Weights of a small transformer language model: width 256, vocabulary 1024.
Each number is 128 + 24 x the weight over its row's rms, rounded and kept within 0 to 255. Layers, rows and columns count from 0. Numbers have three digits each. The size before them is the row's rms in percent of the matrix's.

# layer 4 attention key, 256x256, rms 0.0532, rows 175-255, columns 0-63
093:130136169076121092122129000133150130136130116122159095128105126126136148108115117132105100127128137119148121116112131119069103119123119154120143121157101124097142132119129125098137103130115039
097:146088114098136090117138085119140099093158131117113136117091135118156131110090113153133104100134132110153145133123083126090152103157103125128132135117094119077128129131114108085102137128128078
097:139114255128113133090095000118164140153124130129128116129145139144157115117128122150155143131162128125130118107138141122143103117130131133142128131135124139122122121099142108114154115190110029
107:114146059130106098122135148101087131085133117133112125139079116126134144147121148126147125140124150133120116104135129107037142168142086090139120113083114121117170106127110128118099114121125149
092:130156118140136153142153186177114150115107106148129140105114077124109114179146165099144161128136121157075129125131116097088130137101125119106108093125170100161100124100151142136106132112142190
101:144112255153110136105149105154111166148130145129092178108155141150126116089157160164126162127152178115108144126140128133139152131155111138144147142135161119139086137128132141130134143185154126
101:111121183103112111087184086134111097136161123113113137110128147110159101107131111126130133147124138123128086152131137130134106141141098137128145144146107107055099116147136128101087121144128076
095:149125091130137140149127255144096144137122108139136142124144105113091165147138159137115146117126129127109138107121130112143152151129118126105125131095177111152129102150118147150145133128146242
103:139103213126142156104105005155143159168113140111146156095155158125137132108134124128146122128146175155156146089136117123177113119116107134144136164132142117130138126138129138118124137201131065
092:096159077115141089149153001112129092093140176102141101133116142130130150086095114144097118105130144094148109114122133162082108102127111125166137123154113110107116135105115099113120122129131080
109:167119185138159151110123092167099098139117152138147112134127104137100155125137123126172114121131112113087153132129142133090169116132093131104118170109143117116138136163132118114154146090151102
097:128121024133137122131161205132080130102120138130136133133132148143096130137129105136088111111077114127133145145127153146132138144154136115107102116146128126110130128145139102154108102099136233
101:133117169109138115097112025121146132147145114121131117139116168116157127115112140140130125109175141119145112105112099109094114118111085138151135160152139166097084146120118137124143123154138030
113:115123138117097125090126157112128082114138114119129107142151131155142128143196112121116168128113120125114133118175180117132121131132113115107115112126157145146094101127126123140146114109128152
103:153165140110088112113179190157147111105093170128182118146121103167070112112127117134141141125098072142096121151112107124088137158125102139142117154088121113172129173131144119153137153084145184
103:099161077107128109171139138092134102097136120119164155108134112136129157146093092143122132100133108126149137143131131143151161101145132094121151145137097120108105130128129147088122117098179125
108:124104045143156128134163173109117174115108138131086151126099140120127157137107157085095116121127150092132111098116140154149151117158143112142142118111170130110138119130112135117096100141138131
093:129120102133135177104139221144165092133119094104098121100171132134157121145152117134123143166109136169112151173110102153197152128119141144117110142139117120141137121157132117148121099122152190
103:124169104137128157128148219133130159117115141141099151116125097152093129172155118130128145148115086137135121138123124125177143149112140125135094124136153167153131160129130135164121131137144185
113:127146097171122146109099251134126122138112096109078161127094162143098160132168155135115131156108129109134110120121133097119160123170131102150146116114172112122151111163113141149155133181133173
101:114099139124121117103164033081146137102125134112087142109118129140159165114121127131129128104167137108162111127126139130159123077141103125186147131152125145095129127124121150131121110164165046
092:161095255134106120067125055118156114152127118141107127126143136118175119088133145136158120104165170124155108119152092170137097099106112141139146177128130137114118130136151151127110149190118043
103:135162114135130170130132214136109153135109125147115124121136121127136101094142128129163202089124116119094124126101119146165144151112130144106111152112166139196130108142135153140120121105119170
094:116138009109157133171131243120085114118123128131166138129128121133111169162097124107122132099100127137119144122146135133129169161122120124125118159111129109138112125136130141151118125094172208
098:124142037109146122150155255117114122096122112125121153128101103115146148169103135111131131119104128129103139136139119121101164134136111109096146130110112091120159112120108128155102137077125230
104:146109233139117157103149000151146120139097160130128117116143118126145119102119108132154138156150125145117132140118129158139092114104127124139108134147098136107115116154142115134117160122100072
118:139151139118172159170143101133179154125103153182114163108108108129107107121131124126139128120101112117125142137127107133141140134091154097106112083121159150144166139133148115133113109123172131
095:155124229159116132087115041129150135147147126141108125134108157135168108080139139160142130147122114142145112149119128126121112072115137175113152151138144150114113151128145129099140132194119060
106:142187135096136110151161130154093153098139105137163137119104096152051164147108143104118125144099117141148121124122128072108146128108122141088115103092133082142152173082129121115119153150179132
112:117160037152124126135168210148096182118109143150087151095114139116105106117149157092109091108136131147134166145117142098134153140134136127121114111108164140144151143117120118107159103117137173
097:108124157117152083128109084112126119119168113117107147148151141114154159128141131143163115107150177150142128119096121120150116136150149126096137068121155142077116131105114090070099126158072101
098:116088184129115096081131035122151116118131110108139087134137131107161145146122125125120102111117146124139130110136116137092117103152107102125144131147142117101107115132105110100122122160120051
108:156118051144147112152121229118099142107125152104130142117098114123137155144087140121160100096127146105130120144110146137118150144127094107157160175107123091145145141144116163124136144103131184
088:136135069133149154158150255143105142127105084131122138107162097117123133139155121110144165133104116152105146134096134128165145149111122123109100116123143119152134102157134145151107134112138236
096:142128223141110141099110000137171149141125153130116090131141149133125114104134136130137116151127109134135116142099133121130085097120137142131139106126155141113106164121136119113148129167140031
095:128093194112126128150129025155143127161129173121120115146176148166148112111137100174177164131132098126142134120127120142140086108120159141161126142114127160090116157145162126111123136144118061
108:118144137165090129086151070147125102142065140143144072117123119127142099089113102106140145166157107157072104177089097161123124154126110151144117110121127134135138142154132123154121128101099095
092:137106231128102139079102036124154113175155138139099105137156123137165120151154127150120114139159133134142132140143117124166092077113149140159131109167145163118098141140147135115122155158078061
106:114103217137128153087109092151140135130136121120092150115146127135149072109168118135137154128122169148117121145121099101207122133124126152113105115141165134137118137098146122139124133163111108
102:128107160124103118145147070108136113137129121123120139127143115130170108127141139114110141110178170099101113123119111136136146102131125125111160160095136110133119113119098145096151106104099066
104:109146133127112129162165003071143127123137149118091125151142125122143110118117101139142103141125096135167142141106123163171097103115145119159127097169132123148127175121122092133111132135122085
111:129096161134163120116094016089152118121167142144140130158109115124149139117123124157132129132141147108146103117149128111116119122145138112135134121121107139106139120094124132096118080145131008
094:145109197134110098107114024079167108124142139127130114129131134118162121106112128146135099137139142112152105106108131140109136071154118126132164133135119147117114139127107107092143140171133024
101:118116242115090107103107006134154113138137123131121122127138134119156096141121124125159111159151130148104121132127108130124101120114143139115134103117105139102112130108132120118130146172127020
090:132126240126092095115079055105161103133119148130112113141100142120126149108152150144131112142130153110138116124122134130090138107147126139133185142121118164071116114127131135130163163169144045
097:103178000131136128156143239146099105104110123136151138143116113131100138153126111124134120108095119143136138129114153149112155154136134122110120140132098097142140114153132142153129130082137220
095:123127033142121140135151255139087159101130117113107135136114128116130136144136135109101148127147121143116130110140134110140121173136130134131125150109158107132129150098127152144103142111121226
104:139118091150163147156120255176109189161109137143142145115131123127107081117153114164112149114107079134127140135123152118171132146124127135133124131143143100158133144156131140139125116122108210
104:153123153124155171120137216161121122162112149127135150120135132139127130164151129143131147124092113142110137125133118167152133131114121120141123156133106128128125136160139099162092133110121214
099:107137000110156150169161239132115121115145105137119133136140146117140124171143120116112120143095096131134131153129124137115131133128140108138128115131091152105131150153134110132102129093122205
094:092125161117134086105163070150094118131103123129098116103124167156155158106112141093077089110168163135130124107147094148156136121151081125135147131128116118097099139104115104109115093164132084
108:100169056158136128158183136132111144127132105147092111118105129130122138178101127074071077118121108102128114104148149118087137085128137131091136087160178120114109129155128103119149079103157132
104:166138096144129142151157215113148109112111130115157146151112104107099131130116123116124164133102126140086137141117142113111151192146126091131126121114127116175145123135088146141111126063106166
118:113115106125143141169121140146138145138128136136138115131138109100141094147148096115121138127136085153118163138104130149135126110093168140098113095171122136128164116147131073136133121094091127
109:123145180134141127116061040140151073152140163142148109136130164103124141115109146165104084178081128137116121138144158101103114114166134140151148129128076131119117169112137089108158127134137052
090:135127189125121080099119000122151108150128150137136087133116146116156134101116144173138102116153140113151118126117112168108095097144121130135160144147102141098113112133141117104120120152098038
105:129110226148102132082073084112172112138112150103102107144123154145146139117133134160127131159133192165133084124142134140158112130164123156131141170113128148117127125108129145128154148164105087
093:135135225134108121119140000128146132132137140126141133114132129119170109080144127148131131138175135115132124137118111124075102109106126130153140116127124122120116133105140095130123132183096039
095:149122219138115102093109019117129121147106129112153107158155142123151126117114116156136114109158151125150111133130124197170102110119134131127135142146103139115135110136133116113136104158087038
110:148149118130126140163166221109117176142143149151085151125132148112155126095125128142122152130091130102136122131117124169116146115108131121113157157119134141147123110152134151145131135137141213
091:134138201152127109095105024123140110166140137117142120126130141136146109102128120144144102150155139128138131123146119151097114119130126130158150120138121158084140128132111097119160099163101022
110:144131086125180139161139154135121146152095161147165120137145114133094095118126088159171141120100051127120152131127113150148110137107149097142104109127125109183158177170124108163105121096139156
101:093144183134095124123111081116125063110152122153121127108087132145151114126153102181181160160127129108123145135126120109052145129119102103105134089107134140124133106134127114081135170155116077
106:122089181103095111125098107119141081154139140116101160138125124132155100113115117145166129130158148126140123127161112194132133120150125148137151189136070163099127146164134125151109187129115058
102:130121139147094084106161098126120104114162135107111119134129134142124113121100122131113121121114121116143102128111131170092117108163117147140126148145121129073107123126125121111128124155143081
104:127120059130150130162164153108112107121139170119128101122103103108103130130116110101132084144081115111133126112117129136086139133126108116115106140135086121121168121144121113111117117083121163
094:126130178143139116111109026097155112130133134143089110137121150111164122095120132141115097118132139105162129113136108150112120099140146105149140119119124155110120125126111104071131101158134018
101:143133075140157146163172172128102157095139102100132149113112126113127140155099123107139149118097155116132130121118127135134134122162112126141128144135126083146145106116132155139090163102114207
098:121134209123128140113126000151160144143108158135152125118109140149126120098124107123180104114153106136126126126114127148111096128110138110142118132108109133115105133114140098164147141165109055
097:124158015117144127151152241113098107111111133122143139129107121122110139152124123100129143116096134132133145142111128139108147173120103121131130119110095108137137125149121149152102153069119233
098:102145052129117111139133098091134115107137151136119106144130142102124126143112130123094063099109119109133139122127133118104124097142146116128126100128122136127123157113134109081156101104116112
099:132072167152130132090100043102133126164154128127123130117142158118126141122131121116122094162181142126154071118135140111112133095163150140144140162120119150079126128115110118127143169164115039
104:159127255118114138123114044128183133161145155124132131128182108134156125121154136167180156148135116135122118128121104142145120111091135131116129130114153135141105117148141130141120121141124080
113:124119180085117149155104143128141153162125125151132147131130152139139120134128104199144154147147078138149111111120140116158117139109147094141131127115135167128086108134120161144148128171146107
105:103120179105072120111114056147098133141110136117134156114132142146133147125127165089137131098162163135114116119153143114092128129169122134157129136116081080131096074089117131157113118130123133
099:104136182160114146123119000133129068152106183127135138134113134173112130113110126128153112148115103097161132133114126125094116101121122135161141129167112112139089152146135120125107174119117065
113:118148076119147133139120174134100117132124168129171105127148120134123131140120121096115097109132135138118153141139116160093147157091115130050113141132094104129124127111141107123125109052116210
104:128119216133126196087122080151099155159103114118115141110155139150151092128173113145145169135135135154117144134131105139203119138106123119157126128149124138174136145126141131148118121144112106
099:159109099143085110126138188146127154141118122134081136116134124125100130116112170110115130137166147142124140132114112119121150164115141157135130103111164124117155136154123158159140130118191168
101:114130089136141151109130171122081135102175093092132120116133126134124146109154091136118114140109144125152142141104138125112131119083116150105100105172107147114162127117157110116110125132130193
112:102154156150106123157185060108142103118139170115091126109124123129155117119117105133111154130156148115137108138146114144190102111127127113147133132174128082160118145111110133140120137107138106
# layer 4 attention query, 256x256, rms 0.0593, rows 176-255, columns 0-63
105:147138111154139130174123132118109139112140128145144151138139147157128131129139139115090143136122141134138138140098150162138135128130120104093107096108154142163140143116127127142124131088171139
115:119148125109162128103092087101148130115134161178170076147126130129144150118118126126108117105118129104155159122131104149110127088122117137160143135138112118101118090115102124094132107118156088
105:145146111153121102148115143123135146135146082103126138167144121105107096144143140160133131141088135097115165129126079112112131140135134145061127112132135151128125189128146175121133173119156134
095:117171147115069113130140116129104139138108100135151096125153109145087110104145137101128120109123099084143130138111138159090085099098171120118132112069133132142140135113124158148113129140143151
101:108120124103118090095133136096126116142085086141111107132124153103113111126112110108139123110178133137122133115109101141091095149119132129142124123088133124132123106103119174109145117160138106
099:115141124124117086112157126169109100112103119131081122155098124139122118174129113126127126142116124139124111113155130128131114114119133118099132165118107077143125150134122148110109088116154114
092:120103155138074140078122147104123162155093099104115118106164147129154125124140110103119136132124121118114123118169116118106138139136096136116144158156116154113140122128116185162137140147076110
104:179111109117144131108092117120116104126173171188157137173081121113147115084111142148145150102117141132127127167142116106102117152150117124161135144122126152109108130104129104126147172147152113
097:094119100143148132096148164128108108133161134171142105148083100105106125161090106091081107098127123127123126132133143158145135108127131115137139161102116098148123153149123090132107086120086148
098:137092129142110123152147139148136131146137111114138116104150104156150098108144102129093114160106102125139107128138133138093134123161170164084141110120125127106167119138121116098146136121123104
103:125144127137129135124160155168129141119144101134091107150141111168118103127142124122106150161145124162118128141122169146145115084123126165119121113134116130141195185123155091152178119126070125
104:144073127095126084149139153124167113118083158111138105152136143135116163153108174126139128126117170111122184142132161169147115115143118087132140086090121098134094129107115146117123122161096132
102:056134146128105132087155114136127104142136105112197124192146119116131123138150136138142124148136104129096148130103080096098112090107124138114148141150100160142129109129146124128111138128082126
103:106119133167126120100123132119122113154205129106153117143102142118131137142140116091128120144123130115145091140128129156112132155154156148147135129142132148151144156163114149150112131090124137
094:154143114117191120191141128120149125118103141119149142108103076109112173166127118129154131130149134129124152141102092157120150136095104106148125089123178122130104126148122112112122122096163124
102:128116114152122106125116150131125147125060096185094121099094088125100114153119125175069131128151090126128179129097134117138126131155130129121128144115157128121120137123139192117203104129151119
101:128137147170101123111129116124151080115117101163109156154144144153125152128140083130106132115122114138140103137162129098165134083111128117108121136159153111125082160115137113117122142133186124
105:164104147180164132105132137125149160146105112109108167128107134115115103117134134152105114126134135127142162100092119152134122117122156108111140110143180151143133149118125122133161166151150110
104:124136140154090126091103133122182168147089098129076180158148156127103099143107158132137116163116135148129102102142091067124146105114123172091113158138150196090095115115142179127149161164210134
110:134099097125194143138121146107133108112146107118130155157119115104103129152083125140135145190130161130109129135119104183138148105148111098149120112114144115134107173112112118106123156127139118
102:157092122133092094144121095145126108118162122082152115112158130149158136128115121101170138156152125164099115132139147132118137160162144132142129147106124114126111140137103176112138123122169107
105:117126137146153103149125128140151130116165138139105143107143101125142108105164121136132135114121131133098113154132084165152114109126154104160137075123154138120157116120132091091168074158116110
104:148100133116145155136107153111125115157093131119148123134114101096146119118125121123108139145105097148133112159138158168172139132129105100138161104085113100127135122154119141142122110118111130
110:134147134127112145137090125146100103139116140084157129119129120155117153145122108138133136158135134100128127150152086121142130140107129108116124159081153162179118113132141188141124134078145149
108:135151137114125115132110109158115090119145152094185130149130079147102137135129132111184120082114094137146108115148130102125121101131137137116129162116106132175150155105129105093132124088116123
115:141113129157168130144166106146112139130138138113154142105102090156099122114130096113151118189136092136124131147101124137087090106118122081137101095119125154149112143115154122114144131115144123
106:120100121098149130164103102133155174108089136155171120087168136142122115104119135125125105159117147128181101136152169092152128103142119124153112110083113117113119101111124117102154104160145110
094:147125119124109112131126154128102148160156122099166115132124113117135096100119138110148095170150139091167097114120153184087144111149147134171147170165133159103122119141134138149103178118111145
103:160132127152158108166148149146111178106121127156077147113117126109116108100142112122079132124139153105138082116109110131145115136152148113162113087155151139126179134116155099144150125166126137
102:145154139163139111156114136126136157111158191154073145110116105106100094129129117149085125107082144135103108116156100119114117118135132116118108169116137085122140151118126128120132109119160116
109:181144110119067088123099134132119077122168133062104067180103128140130117136114125131166143116126142106116131103152136115108150128139160149102149148111139117131120115133123175146121127099138143
104:142112129073125160129075149092132145147131154123117203110116132146124127145141176171124136100154127137131134088137103128122161174128133113121104158083122124136125122116099177144118190119172138
093:160083156139114108115145110143153152136166099131092152110137117168122106110151124138160165129165121127107139163150091137149100121117107097119134121135150153145114164112145131123132188147159101
106:126117125088120106128140136140169112104152141159141086136126139132084125132125124141158107119130154118148110094157159121113136096145153141190098113121098104126139142122126101110121114156066121
087:093123114165150126107128113118139147123157163152145127120111141076136108135098136113133122117122110163139148133181132186151162154134106139117126068113117127139149116134112073101146114139154089
098:133113123157098099136156130140149082101148118081094086141115128126101131121144097128139110122152091123140145131085141156127126108172157150144114126130118137146137148145150132113141099123113125
099:127115114111085131098107093151113148106103156108102102145132187092148135096152128129152145096107110162124142109115121143128113171111124126131094099118121081140121156110129116133142110144136111
107:116153148138151141109123100121148118127143133164149092162128140132097121061145128123146130125170155117148106108112145165152105067110152110159140134126129142137133134101135072113094108155083111
097:066116144111146136135120124106153122128129089122102120126144144092170159108107085094106129153135154109120143142153121158154119146088116135167133124140086136132168097125118131138056137150144139
107:130145123140179129117166137096134117123172144120113138108116075118102120127103099171152134124162119098128124100096144144138124126146096101163115145124139118136160169141120084124121096101092128
122:089138113161138142150076115071126134133127153119156148129121136107138142170109128147107120122088147099131181117133114155128159123126110114106143165130105126125120078126104130114118106094104134
117:124125099158128106114118139113145141125108144112078122141090109160134127122125121146109121143099116110147142090143085130092179159148131128118144118123130151110128111127095137124144123117166119
113:167154127158137123132145093155132143115120131101145089120081126106085131090151080107159128098102169090144142140120115107096108122100146112136157121166123108145135131141125126138067137101126120
086:147122118145111105110117133164130144131140133100101125090124158171093128149112155103122083161144124153107076074149094091103158135107131142106108137127108117147114129154110153101109131154131117
107:152162129113174151173175149136124148145149155085103145092118081105117118101134126111136139126123088143102064165144115108119146124091148126131164127087159122131138101147134128161118128117169149
090:112148126118126096116092157105111125142103099096135138141160127086105104138108159148166118081127174133114153125140140126170155132136162124088133145120107108159148126139119127137087150152076148
117:171124141091162160127057112134118159130055116157140148104141161151158127122137134137156143137108113142130110118144165104139126152128105157112129124074130148124137084137140129103168084131168120
098:113075151117102136073106113137096125116086126171185130150135116188142136148162106122128106120137084147139134152146143104143098151121103119083105166079092115149110100082149176123181101130123096
103:120145133202134154110137132129118161131098135122087112118106104139097130120135110126134139156123143133123129148109154101168116144110124101107094067133122120173150144134131109146124141111145130
090:172100111133167083138140145156115142088082099126160129134127113109094107113132120142058119085139153116131146179104158113163137111149134139122133164133131115132127109103153174120123116134130126
108:089117126104090132123143146142105114130043091104101121144113120118118110130099131094100130174160081122137163126071208107118109132135132124138107136098109146137151111112143135166153157139122139
110:090154137149132114151088129084150089138161158101070177150104109181147134140161157156122122082134141097126154120143077131117134165124155140103149108114171176117143116123111148117136113120124158
108:146182144158137138137069105155126135119109176139131106117132130164133121101120117121161131141101072109136110101146171122129103097164125112135110149091152115149143118134149075124140085096150136
105:129108117099157118119150121135132111123102104123127110094121131165089143143158091105123099112111141129158149126118115071139172158124117168148124113131062136100111120145123103113117112129105126
092:138117107146125108136118136182113183087092188142118092104133130151111155148115131106088107110116104150136111138154134117150134137144122139095118145102111104163099127103133138119170057116128125
113:109137129151086107073100128124158107140139158147119094167137200128093140135128165147117101077142136119131125102151105090142166092116154159107121186156106110125092133127117147124131125160054114
100:105114130122122087109145121136101118108135116084143125091127140159101109132123148108149106102157141128115155103175127141109109144128132106090129128132093167131151119116128131114073134139116138
104:140092122148121143079097113121152146104123160110130118145125084160174143144127096147127119132136100144131148131162129120139117124141114151106113178156107088127135166109131144131138130110122105
103:134067133132134110121114123136128129123115101086124130068099040158160126127131098120183145146189131144105149116164099123156115180121119120134120102109113151142160140118127127101118149157140106
097:116078124163102123117164127132106125106136153111070115122100107131127112129111138131127110069179137114118156105110122103128130170139118124083114155157109104131125133151149150128131139121121124
104:155120126178162154126120114117148163128116141114143137114105084153143090111109077147147135174136103099142130143107141174142139119159106155128125094119127194136173120129134090100162078102115112
094:169139125155128117171177113144140162126158074116120159153144138132113093078151130134131121149085156139137118120087090096096124122099135119099143079135095161121149106138151133122109137131176130
102:122152130168133146139138120126094128101097135118149128117119173156122126148137133116114121146148141161127123153090134095128110119108122104122120121135120105161120136144133117136119111098149110
102:111135104161091104119151139118150108118141129136084108161087117080120135175143118074107120091152135124137153106133140119120141127121169123078156164135142087127153141137100135143145110128156138
100:131142135131136098119157152159136115135142103152125163162121117136147107181147099163111120131100114108143118110128130076158136129146149165055169167162109140143167144130127095122158127116106122
106:149156111165123112137114126123147167102145143146140154189094124167109118144149097145124138146089143130112143120093110096125146143138111120105094113128120146148124150124129124129154121105136126
106:095129126096107126150133153130094099165202109129103128085136141121138119126119159110137149081159146136137139129167103144113129141114146121109143116114157139094138126134119113119121139132165131
096:144128130107155129134114126127138105100158142096166112149119123144102117112092170155156108126142114135129114112135137142112136091131122088139124144121109130133150142130130120142133143103123123
121:144101134120111146154142153171096100144127115094100157104165142118097143125133133123149123121158111157074113157124119136136121159121133105136131136078124109138129107161136150136107118133157148
106:099146116120140110138150139148114137118095124157138109148153136120096128162145120138081127117104128120128161126079123087147152162140124140117096098158113146143173164144130071147151099083029164
114:131135114174100123126127141130104141133084112105066105116105149120091118116093154142111122151125154130144161068109141123138149153152134161127127133161111125097144171136111131116141155154115108
118:117081140114120094095117104118142075123156131085150136116112135111146142130122093164185120143106116131119119108157109144110082134136124109141123108156117151106131167102112116096086147126153102
106:185083119125150123120127108138131166134112109135124097133114112120144128174104138154180124137100150108126155128109124145139095129119070118153132127167137100110143195157133119115134145146162117
091:099159121120135150098113134115103101118174107126169118119090113115127125115110110132090151144123126115133109174159095148100120102120120163114144150117152099103110156104111145124127160122146120
096:106143113094136141146123138110136111128128122134148127131101130099110102095120095117164121136145070189155097110104172159126125132125122123162151117068121131138134138140127137123153097130164112
119:146108159094118132134155137136103100123129125123207112129111090162148156105156085109126140127135119170124119132131184130150117140134144124156112149118059101147134116121152124148113139100108149
109:138077137101146143102134095130127122118132112171179139143144111128133141047138124149165127084163123122138126197115132139151069114127108119139117112098129156091109099117150117110115112157163106
095:158104120129122110130171136147173125119097065134157146111156171112143155155107109090126143149105148121130112126107120132105114107170132121169088161163101145128101134132134163127095185158122122
097:181126129139155132137155137175139106133161108126168149138139088129136125097138119151145150155128174171127132144151136102135109107142140115083145136166150117111146145109149086111123190123133130
103:092150111105137146127159123089102084124141119143103141149151087107121127141114108088162118093166101081133105139113113171157125121092125134168128147090140124129120117134119092127080087139124131
# layer 4 attention value, 256x256, rms 0.0382, rows 128-154, columns 0-63
106:113224127100096136116174116135099080129106137146092136125142134118100091109135118122119093159060138128122115101154145140124128110094110096135137141077121127124114091122115083138082132129110152
110:150130125138174152152174119167151107133157119120089151162116157109113110129134147123132128148135172119118132121095071161118121084155128107118150102168151134132160136130129158130109108150144127
112:074145130134091138151124128104127108118162123144151137108133091140142125148130142092115126117114091113136103098148153129138151157124109148145134158126112157121092115137120122140077138117135133
100:121154136151151147103117134117140087137149143174092163178132130099120122139089145160101128189099114121126075128147121191143137126115103119138147142131129099110184175128146073153122102128124126
105:142104129092120131152174135128133176130130123082170151092137113186150108163126126136107134137107129179138125115154149137126113117125103154130155131109149132151142168138115120149151150117125132
112:119113130106150116108143114146100153136106132132112116091120110088113104127167111128129129092105103096187185198123130116132105151150138156160130177146129118116154155147125127150176146132133114
114:139111126179111123142129155131150106130119113090097111061102133127175140144145138126162138102128112135122142119104046110120097144133138099075094113144134109111109114130142197136161168104108113
104:144119130140108137133097125140167141155140122135124199068121076165095112126146137144137120175142111123158100100135115147127145184126129141135106094102112117120123092158134127147124088122135138
121:130157128112143152178146112149098095123174127116112126162138118085152129154113092074142128164104143093111085140100145157103125118140145118159133108136130114117112081127125134146078096108133134
089:137118156177113127121093119165143086112130117111131110120102166170121181126117108124124154140116151121112114171116137124133097162121174123111106127143083165117145150133168108108134118128121105
101:135131130128121124112083117121152151120127101143180124132109091169124154114126148139103133095099105126158162169129159118148115125128120128117115112118119127143103118137140119131129145121145107
088:140133150180109132098119138107133141115134143188136151123134128103111145164138107121119124093121104145114107189131105157147148123144111098128145175137118088148113162137137106109123123153156129
111:129128135138163117115161118139135171122151096108122125118117139136155091125106138126134119185112138155116128128148109130115111101120105108084099128120142123126145148150136166138165113142133123
115:104121127084196109096112129115132098115141102167117114105116130136177151106154116102136124107109120095147131149147077153119150182131085105157124146111117144125147097114117089102078134113116119
121:093165124142132153101096130116175130120118150122107104142074118146127132131122139131127132097111127141140162143145143112147137138118089092112148137148155135131136190116118104157123174119139112
097:085123125119145127156143134144099157138153157130115138164166116156119115138131153113128147136148143125098083147081111117142123088113128172149116145119143129116150129121139147142090081131125108
110:175112116144188100129137125124130118112169128098115156126094152203129102087109127157187131162118129107102127100172125170111117134128105106087110108136127167146126139129131119129129149108111118
096:110137136168129124123138124132069133129101144151098150116184106158137147125154122104121145128141109134158121072109122140131136136105178162143112124099102095117108096135114139110131097128110128
095:110164121114171144118140121111122118148139144155124145106150091125165103140136150120143131147072129130150065117153074190106125144145125140127137156100136152147156099126119078139080096143157120
098:162101107161116127170153133121104155107104135107127137117106149106122131152150140132118124119153111122134150166083095075138110134181146143145127092121117113133141135156127133138120137100134146
097:145125125120098125125129118144110111119119105074102100124082177096119110141135111101134111099144104115110173138172162109119116130148144082165122089161102131108107156140146170131143116121122147
111:122150110091137099143157175102083113124153133129124101139133150075120133129135145101105096096109131143109150077183139113126166126124168114127160127091094108146160078150118147106089110127142172
112:104122128170136146153117115131113151133072105105116156132138075066086155147147132120100096142125132105168119161124132133145114119131113125135145117124145124122132106139116109132092124089111124
090:115140125120143106130105101139128082146171141206118114172094138102103119110145145111105121145125134059150108161124149126097105129135134118101099110144124119115128144110143062127136125119141113
098:121118120097120114080104134137134100133110092128108074109122117130118167119122112136175141118114116132139190133133128098112125149101150114139116114108129128112099060133132172123165140154118109
113:087101120148132116102144119145106121132136125119164159133138117147107176160133125107152149071161122142133126155174121127112118182102175094123094118139101126116096151132132111111115197122140144
095:133127123141165139114142118109094157137097156131136125153133126168126121133148154115118113084139143119129142097114075172093120077143102126139148173131156144148117151136112135124144174137119126
# layer 4 attention output (transposed), 256x256, rms 0.0382, rows 128-153, columns 0-63
117:137085128134121164092089146109151202135126106112132121162143139162159142100112120165156135086163120140108126131140134147150163125147106072122121127143141156181139165108121136164144133143157121
117:126120087072092136093101148112105122129148121150165146111125147128149148088159104138094137164104097112126143119137140123152120112124135094130156151153090105118153162128153127155111148140132161
121:133100123130135143103113135161095143128099112108121110105114166149134106122128090149138152105181095178139134068145133153124128114132122096135108113113137089122139166124124109142134153103162120
107:117107119126101112154155127159118184186156147129127113123125135137132128120106134135136141081118111151091136145099127068112120163144117115139145147116129147143116102172111127120155132137143100
113:112117134189172145126088119137114068097101136143120128156143106104124139132110137121127105134140131143173129119122157118072120124135121188117126101103132117097081100123112132137104137136125143
115:145145134146117150148111131126129111123167120097110164150077092139138125140122137112153115146169132107109121171145137109075132122135122086116114100113140098106103104074132124128121094129086151
119:124111118079137150152108119132114091081126150138128114157137142144112116119128112134084159163132137074173139130129163121172121093122143138129143164134132092111124137076132062135113120134157136
112:144096087126144113122129124120073122119106157134127107151087157145174179104108149108087128139119133123141143152153091115148133106079126158126136132142154135101143142107155098110138128196116132
117:158110119128118139107091162118127143123090113163148164111127161132143128098167144182137165160146081128129131129122125129166139144149141113108134123117146116130169172132118120140153143172118166
092:107167034114163154126177142129119131100096146146145145113168114103102107120098099102097132131114106122154097125126146141117156127119131177147135108121111165148160108137127106123124101076141164
104:158140144105104091160159112151117095164113145151085109145153134140102089122136129102115158154150104126099131150088134123108178174127113164146124114134164118127156118144122169125140127111116107
086:168135133126130150150082126170136131149124097108096126164160115170107116120096151079111125095119122088131114113137149094141142160112095124162128099107120152143131123110134156157116085100138124
117:098139106102127123187088134115178154151118125150133138112155099093124172132125099138105148101142116108126125103141131116163136126124099089129122160126134146140096124151154128119112126108142146
117:161151132139092117146104122148140147150119129106096122160097128155100114153133166124175107165117113135105088163103110139140133141113125100149125129137148111149119110152130144147154125147125109
118:130126167129138133156120120143123159097122098114148147119136146127124122130122102173135111111139139125119142126133107106092121126147144097107112135101160105155084117086092157123136131114160124
093:132121127118138080130102112122137089098131147120140106097134137066124145123144095125098140113146137121150161095120167133039104100146152144088158130122112128090124129135126097098139171114140133
101:091114121110116116143145103118111174124120149165100107117147112084112163125133141098094121095107135125156102123111136111144119115118130147142129191121152149122098119138132109076137129121141112
102:153150124121162106138117159122112162111136177113119121162106141090165140131138138161142101169133155094093098150132098139138120119130164106092133133110133091125146147130141091112120099153088137
099:116129127118090134128092157151102155148113098111134141154109191122120146089111101147111125115099096129096099114147096130159153145114136074131137141096141116138092167109129122154180174111153153
085:110117251110125123112104033154140070178135135122144130125138119159127098122124136093130158127115120120141130133140159139129116120102150180148137145143116121102130124103138110153124129157132066
092:118126117119146121128129089125176116081143128146141111132143078166086136126099115108100166147120182093163128104108127129091117121166131158127150134124150144141127132099117115113116093125149084
094:136101238157129124092131052112149151163141139143127106111112126138137149110154118142130129146114145122119115135121130132176117132137126125128131126149124149118121140135160129116137136180119044
119:206148151098124139108103137163147120134131132108145117130144173135129109130106157137174115120141133162088129159117110105114149126139138114122105162132141115145123136096131164149154117183123139
080:117138173134078155139164171108125163200137092121089108133128141130129109120136115112138144124148109140103103123124137117193139132097120127131125123148142131149144120170157148138136131142108163
102:122107104138135146144138107081149152108096170112090153102139123129168112155128122113149144121163120112150107179110113159133126145119117100131120105162147169146162081133151112109107108124094140
116:141124137131137148106102121166110139132117163124108096137153116108125054132089086132165123138095137116128095118103126117156122118141164155128104117113129136187130146134157148147109073155089113